config.yaml
n_layer: 19
head_dim: 32
d_mlp: 512
init_std_qkv: 0.0442
init_std_down: 0.00717
optimizer: "laprop"
warmup_steps: 203
decay_shape: "linear"
final_lr_fraction: 0.0
batch_tokens: 32768
seq_len: 512
steps: 4233
dataset: "wikipedia_en"
Each number is 500 + 50 x the weight over its row's rms, rounded and kept within 0 to 999. Layers, rows and columns count from 0. Numbers have three digits each. The size before them is the row's rms in percent of the matrix's.

# layer 14 MLP up, 512x128, rms 0.0743, rows 61-77, columns 0-127
093:463520552469524463493482506537481550463414644469466504426461477564492463384478518558459480506452584507541536476560507526532486475518419508524570462447495474599449501563526538486449539392490466546474498515519466565453577475491522501436439538477551433456438498564597523459487550485451554446487534564411499510584429417556425365409536518549466487442542484572461602443480471531543476511520
098:615555489579507503473474601485559556420486384477497506495505580528552475520489471488521455501466529522545485491466592402541435539562496493463497484510524524435487494530519402485546437458516402566502573397419564566608460562528606468486473524464444495529469498411514398495533529533448507533535541501481493503546509455575479419425412475478466534521459565517499568482557541567513597431536
099:537498548527470548538461534450445472473420465556517535530546523416524467507567427523432529486500561503562546588622507486543411499558490555542422517411455471492530506591468509474578430457463444586457453472526572518479462540500555439516437543410489464540552570506487450521564510526503470488525519558495548500522474424502537450537342598486450520477494519635555490447482411475565420488480
108:384424503488508417418548413510463418543567499550558562535438452397465450446479523471470531458589505483448552502469512589457543490512583508491549478543408581595469559453473553472476471535519472516500569515407487508552548470524496523475412521437488527520527517422453536450592440520548509572514570441535562471466488487403468421544516534531493572437497555547521438433507483476464426459412
105:542532535533488470466467372576473442456497533527521483454391542529555451519441475533533440511466430443509480478408465456497475323519562523627514450521570493492530447468474534525469478601359556575509464501536470488539536564516530516470512542554541471535501527507484436479511492554523478569578401581551509460513523532428480483520467567460521465440567519532490452494549562467516615427483
100:444482501585459548577511560452565441513414527631468560569497569448554510489607395502486554507514533518534507491476511406483451515458486360492575513525566540488510518499476562556531454503420477451439505440480526497464451438425439466574535443481501504447478546489517559486521514377494516478487488516577473473497603631442474598494484486535451484534466540522519472494537615490487502413497
098:522434522478500450469505576547475562439439468610532483504495515337499537486473488489388532504468514497462573542465552417591500526516507503476445452420476455551493499478550516540427554413559579559539545521550418517538524495532547515496523476447556448493589551474457520504475624491412475536599490522548549441452533496494585469495586577524505470529485587456446512387422557454525496531504
105:510441530549538567510464428506607527577579557477454467571505417565502547520462528474505488507569660568563443518681380478463434510518556532508522537505460481521507443472472506520525518508485521478492502544510512575521492504524481481540529537459502427535501553474433482541525540518511516407478511475563489501588578560446396506471478550553520438434506368493518483395500469517495494534409
111:402478519540601561490469430535556460459493457485610448501480510439536457597561410529494477503401491426447414486469570578503514529607494462530559549522530586521466478527565577553480544528423501486478458506506473504505505502429427470550455599578513500445520497482448565477558585535511486437494490468503582527577528414436505522430463601499536517424551573490458499450412548518476542460530
095:665473527521561493471497432438511437462506479456400563443481489499479502516572435533443477598470496435515573484439375430591481451397476557448528437537484483375558474448504582528422494442503518549492560484447477550484550490502463551529521523498432365541461502487548511457496506513510478490479518482596534465562551530527523444537508481574497526498536413488507542416546465513533495604514
093:517487448522527587436458506611520520546502587579492503448416491498490501410443403519545499535439549544488570555565498535461485528510521532460497465540533417413557466577470458528556589378505554480511556497431549493482537431517516469534477490415478479536559458555514467491520513471547478507471489421390548471497509500584487537463373443526579404537564519460495509544554619418447507485545
100:565521434505508590532445463530498519480464540412526385520476521558541415551492586482498494494543389445509496457468533538614518411537498543508542496479592554512510495454421509438470577503451483415563467568408517517451509464470546433535584502560493533504480510478550507487469509457453465502428370536472427526556561401520461538543491495521438511531371554483550405520528468492537532549411
102:602523432561450525480439550504495527561403473530511474516525441592480444631554507500430453572481374381509458538501529419475432487449461481530396465502523501489534552494461459563493493580411517474508496557441509579530459489379513570507448474544460480541475476541547486536534475510538451517378480435430588539616469439510454539489530513523520464483491545543427550533475496515563518492485
101:483572500488403516560599559471472554493527476369448493612506479512519617410568502451523506486578516543505497473480523522499479513620549372488547537474539535441506583573436496504484511520546496501498519459480577525535464504501483496530497491510557477487502538497414550427505476513493375574509480542546488394534524444549529526549574512534502440562491460526421531670463508506526528568451
098:517531474568400518505498415569403543511457450462475542510526494501438501551487595529525494512531511461522405526412501544522468504471520499447482523503409451470491538562395451536449502495426526526503424499493556460570506370509378422507500526486406445534505387545449432626526457486524522509496469493400517541626501559550462573491535527508500495533437525524542466526522535417540475427565
100:542397514514585542495557444537602449512493500507480501359571490480519599530502456540547522493416616605546522542504408518551466446554529547428547588484584505562498539473440446534510488473503501493496474436550554518583422504502528487525574538415356490483491548537429531537550468532505569480552419502486514539465476515587516548540484538575483509439523478475517408503495540510425546465514
097:494487513480458414496619410411479487450508421486519610401562479506508530412556518583543514502517401470459505477360503485510505544572526554489564470484521499442479478542487505479575485566545466489513600522493448499480472556383414420542523436478500538516345448475549475590531523484503498503506457491582462512497535525517529498493458501515461488549472568426476467481602567487407532498461
# layer 14 MLP down (transposed), 512x128, rms 0.0697, rows 61-77, columns 0-127
097:490454452506474445430551472556540467530516453499485511477492541462540544430465600548454541523542418492426520577530514490602421559469447507458462555534483534488482496507496509459482568477436551518559499542418503502538578514449522400610545451524460338595483434611512476506423538533446564483444376488551536512477429548576469488463509524483440415519452475526550501448565488527419446522510
099:500491398503480509399437439603523486500505445463417503509461615538532418549551470439535555515440539423494541436460420472474474404508521549443602509586532551443544500429467467453543467606570521546563505499493568533520472534542429493545570567521400551478430461547506475416469507538410509559582465455544473554470489526567545454554521533482504518511433465496456492473457429479486516537413
105:455465566526588607538496480506465507457469461545559493457506511551442455491379491497559397528517538518527531517554524531575595555534476490447448550551455551461439465492526533556642510558410459520515482434475450516499465551511472555486521555518521447475499483586520591514502578381518584478534441461493555588501652474513550471571484454474520525427514482501481491485507419553529446555581
111:544505535439518508556467544419510507471461532506559596487589462627473561526524452565549479520513485419533451513547473445457444509514520571491501487520471492525506538599505465497545471539540458422585527472483445463468347534469480533541608450466466455517501518515500559501535527433475518459545418571488446648507461549557545500607522462421555537495591499424469499459545516489504517642490
104:483487494362539499493678468545469565433441505442412523437445479515528505434518605480575500524552474541550509492518419516445503510429481533497511498484405524511511429507555478512532527458484467446485502487540550480412486590456510406513398480560568552603489514593538521551394523497446548498592482526564493454502540507515497521447416534553524524509506421561447517503400511524513489559461
098:496520707486614527475471521588519450460520429497506423423539464499434535552467471466506457463519556532485522503569450539486461516498538579560533428439564532492456429565591525506440452578498495521487496515439474544516562518532564610453472484522452463549478485439507491501480498571520486546563480426492588524614479551605476510511439538441507491542531532487413489553421414536536528466520
096:488509526453572590554511520437498490477499504502489457675558401462467493445517546493491476442440535461538519487479579539504467489527565535532520549409448502370579544490532554456479564467567511532459522530479491530531485526363547480494594482519565517450502496569473536496514553583462423578456432409506450523607492546445527553436489415562470536512564532503411540537511519470417504529536
107:476522509522474424480525563567552424495520409451488504516488418523452447423497526565513443577489505476431495484423497461417425534474502551490480506512470550579601424398491425557537507500527388470497526522536422530497503589489484397460434484500425478507432442365569530459575522517469523531491531506363522516401571521500494481422526468446516503552540512518494575560553561489507554529436
110:459560535489514521545565522509481476566555483558497439523475536489458514474570525519474453478435455496546584476536457536468496456474543543525517477449526499435483483467394557428420546566472594472587542450460481434638576464449545500498562452586494535515499560352489473494450492546513534571521514407544533447537552465436521473431557541460448551445476452562432486365500511559439432438452
095:506486523458518552487458555478545519490457443578493459559420547637544480555579556594589425454513521529570561458586447569479452471502460412426480515469453472433434501458496530444425481549503491582501517519544577570511549410538508476519524499445508460538497622474491520591471401499509492491555508578558512511526615526454510517430553502501443536486556541424425456552412484484498489543456
092:616460616544476477498626549465521514448450519473510502503509454502465611443423470545592505437557500551521471469555465385448538540477584544512504510412549516524451488505499512507482449510463443496563465454452500593410477506546529507520466484578427513595468535476539501599489416406498528564422441495516550439460554539553538514478532543509541493542438473494544552521620516461437537550563
103:528559509543502479504542512513464391530651514541504535511602509533464545560487520565474444468541522478468432543467560459532482586433426528496459461545495494509557520565613473454451510608578571525580443550463436496499500489602533428487530459467598464496438466486462532612376540517470522452536561513475515513504489585601522452492507566560457515546593557479477494485511462507463547494431
105:584626486470549534476529462365598569512466499468481517438512579613494531510553522550524595513500511446529462480500507495498522558458542535487531559505517413536558432545502470512455481455543499540520501506537424465506536457529539503546523474530502516438469476434509473467550409472538585439554401433475544540469549543490420518517493473526669604462554599494473448457528584535449468470426
097:512529519559518464465485466485561503603501561418386537493454411516527394556447568585583587489431482478526507547613479486508554544434483584519515548489521581537449414386471521499511441427440456490505466478474433520510521526519521487528504459514320549491485458505586553531481489566497490467421427493496514571529515580526412440464464488520531479492439513425502502472511513523416481470540
100:600475640524464541568486536506491459497444495517644523524538477587426443490397450382543509436452466424540532519478515526498554484537410500501494555534472482551496536553535433508530494486614476440512569521473446552538486449462419480498495453503500532401458563433483494436438571490549519459451500553522564489514528523508529510580499475577514500595576503498566471485498539471532350481463
093:511497523512491497503554548515457530499500528417542559516493467493502535542429538445534387482501485507548457446590465534471559492469458456448478527523524532439493584560517509429491472550421526457534540421499594522493510520418426561463484552561505489488485625483517464472502400543546454421448583571621466429535636431475605540525486509427486535565377491531553577444513440518499517524552
097:545561474540459387484459521508602517419529502456580493566574506472527504551508565564529471545434493513478564402552494560533467460449505430520456481481536473515547418501503425439442501409552478485431537507523514489576565569420443405427525557446410425438554448497460459503477566471519508471487520538488518536521420550527473449505481439569440637595555493445562496434502533510574529481459
# layer 14 MLP gate, 512x128, rms 0.0811, rows 62-78, columns 0-127
098:463458499559533517582582461596492515554544554476625495428488510495584477518461565609512520524372467521495585545434407485525439504379511491525547494492405499470475442544484551542427428496566567451423473442483501519462502446493486505539466548508468569521590519483491495545460545537462506410459416454571559576613613517521518496527488524510551541492506499453557454546478479511461479436492
101:456524462537459592525565544513555516567435455587438501452545565472626537490500522510453558511521494408550570436510500484433498555541523446652476449497466525476532459521495564551560584451518586477443523473506583465492508590583501583540469518483575477499504493516473491529488516555495490535444608618602508504521535437571511486521431506496460504566412511462549569522493458577566504433503
103:468537450503463460510514580531576470561438597478621414504453481499493480521538419480485498545523486580507594421566394496472515545515507509463484497555492441438486484486537412505546559510524473437524453397522448348460494513463526498452535479406450506511511445425517528466509543451507517478517555570502502512436476447489564491440526479499600494564516461443604548406557608531486462594548
106:451438420463499520439455530509526439526533638469557515456464481544493550481490463549532490522469503499427531568532452400533502433493403555508459408476547447555470522450453521569541505514494492570477537495544567378446500485498582447588586489500423428486481478521510446424529470482504511493455446558502521489616541418546501489507329545535511495510499479558620481516514479451543454491591
103:477526543541518549554603424544504420452467472454544529539523513503569526460516454525541574513365397461553504575411475484387439469515549475522535525516497610440493452485555553469557476535410511523483506495495526516443578584449626488450425559524535510554481482449493489588562566552457465478592445516529439457528584485490544560444504501445468484510447458544504480506551574587464525437494
103:564468478459358410496375498572503479485464464507516542492388497494558487494589444489418519507403452465447568566541433426555437512461488404563557524495451432562425504498489534581508538548449497524525538441460482442570474521496518529431499480421494477567519494452525508556535590476502448493564507497577602460489499559463441467536480485453426459541455502584458510409496507408443493507525
098:503456421498506495495590503503520412484379512389497531447544401620458478449466575480507509587538499561504536539566429584459443536551510570486524484549490538548478517545495434520434474480509553522506522414547521516537536489543456536408495537474453552513626524450570462446399535519509533467422494515498486492506514502476531490431488429383526531592538399506542569538477501491472560616499
111:586435419436448511512540470521469463516626528497605515489442525448603541486472508576501474562439472477472496544431542423393490474473532470514461420530498479518515468402525565482503506493528515443460538461501484448499493591509532506459560500520521570591435445420566453485578497550469493580581443464480556434515588495466544473536464383396411511467456509443462531518407527480500577464467
088:467418489428574430515500477490533493453501439454499481495475587478526476502463535454434386474491544438389510565478558598461498500479505471530445424549485452529477558471599565488557481503436575485429451469537523484477469541569545489507536550498475501502589490428441406432516522516615519547497540556609524514501542452441500533442523435485426542361491551465554518532477472567422389512477
092:492478387553530527579529471408548518540435514503465434530522491433496491501493443555536468456524448525495648520480464451536467475611546462522513466554511535548468446413438500421491560445538624542474468551418622513532561513593553493488504481359516578466494542460532434543451523574516517584452548473478457510465485480486438467443501486502480592479438448448540516443508453452475525568539
102:457463418453525447413458514423529526466456549480548572442430471545483447406599503590528567530497505439467517440492508509511370451505398544546487500503394488521545502534491478579516536404492525465474519491565512502486496485446486396500534523465530510509387384595503599494544449485570523500499528587437467519417543464445501490450476410505496494512490491462489579598565504524520526494408
105:483411425479379586583459565543463488450444460465513526424552481469496447516521439469535469507501543590512467517528578508494459468536482511502396591566493535588484538510440516505559551543509588452478528463385491454553466481547548459584551586469425481527473426486513510423470505479616439440535424543523557471517524532549449407516499529516445481467480562518412513499496508378520572483551
112:413541439439573449490542467531473516537434638530591525508503608505487491553498522580485502453486560464483537489526503507455537406517476508560496516487484523532491375434426612533549563421453447557404484450556527489507546557498518561584527548419524431476539466454451499569482486529544534438489533506535547593615501536554432512455455522538498470484444512356516504498540522432475504495450
103:476457497541491509552506495499513464502503497439539591473522500523509505510494548518470529552429501529550499492535479444546496455467548499517453493484479549660412545543441538506421580389393617645459511540507526528553474444486452581598526552459455460549468534539549518516541355597459462482505476515606377526482540506523443541586524535541448490513479547484494519533496553490484594494528
093:503389457395480547559550562460529444473526629460495459506567559537493532536395492568476493424543514484612493495503494455522472613538506573489475432488473485539440454479470486498474522466394509536452533454498497506538457456531529474429486543489464535559443568468546508434548495570570445521440511549552503460473625525559603494547502515446476543399427514591550490519505541524496613563521
097:551538495476553489485462466507454511512455489484512476473418509474665427511550406468434559397493513543464558502530411470464414453468558468541436549522467556466483531515415490585474460513415482545475485502479532659534472491523464561547428488558447462515471532470480553442418470494430446519521590573514496418576490500452432491584456419431495482580477523499462517596496486461447486464443
099:474503429475412402599557486568570495493463574417557510500523460561480539472511424423499504459515458535445468542454423456509522452494470570462564449500533541528414513475453392502452556547440465571517504528386468524501584549488536468472466557563444437548555500524435446511501568455458458437502574493543412463508522538397496467501463520510421444521515426480489505445544512565627593533514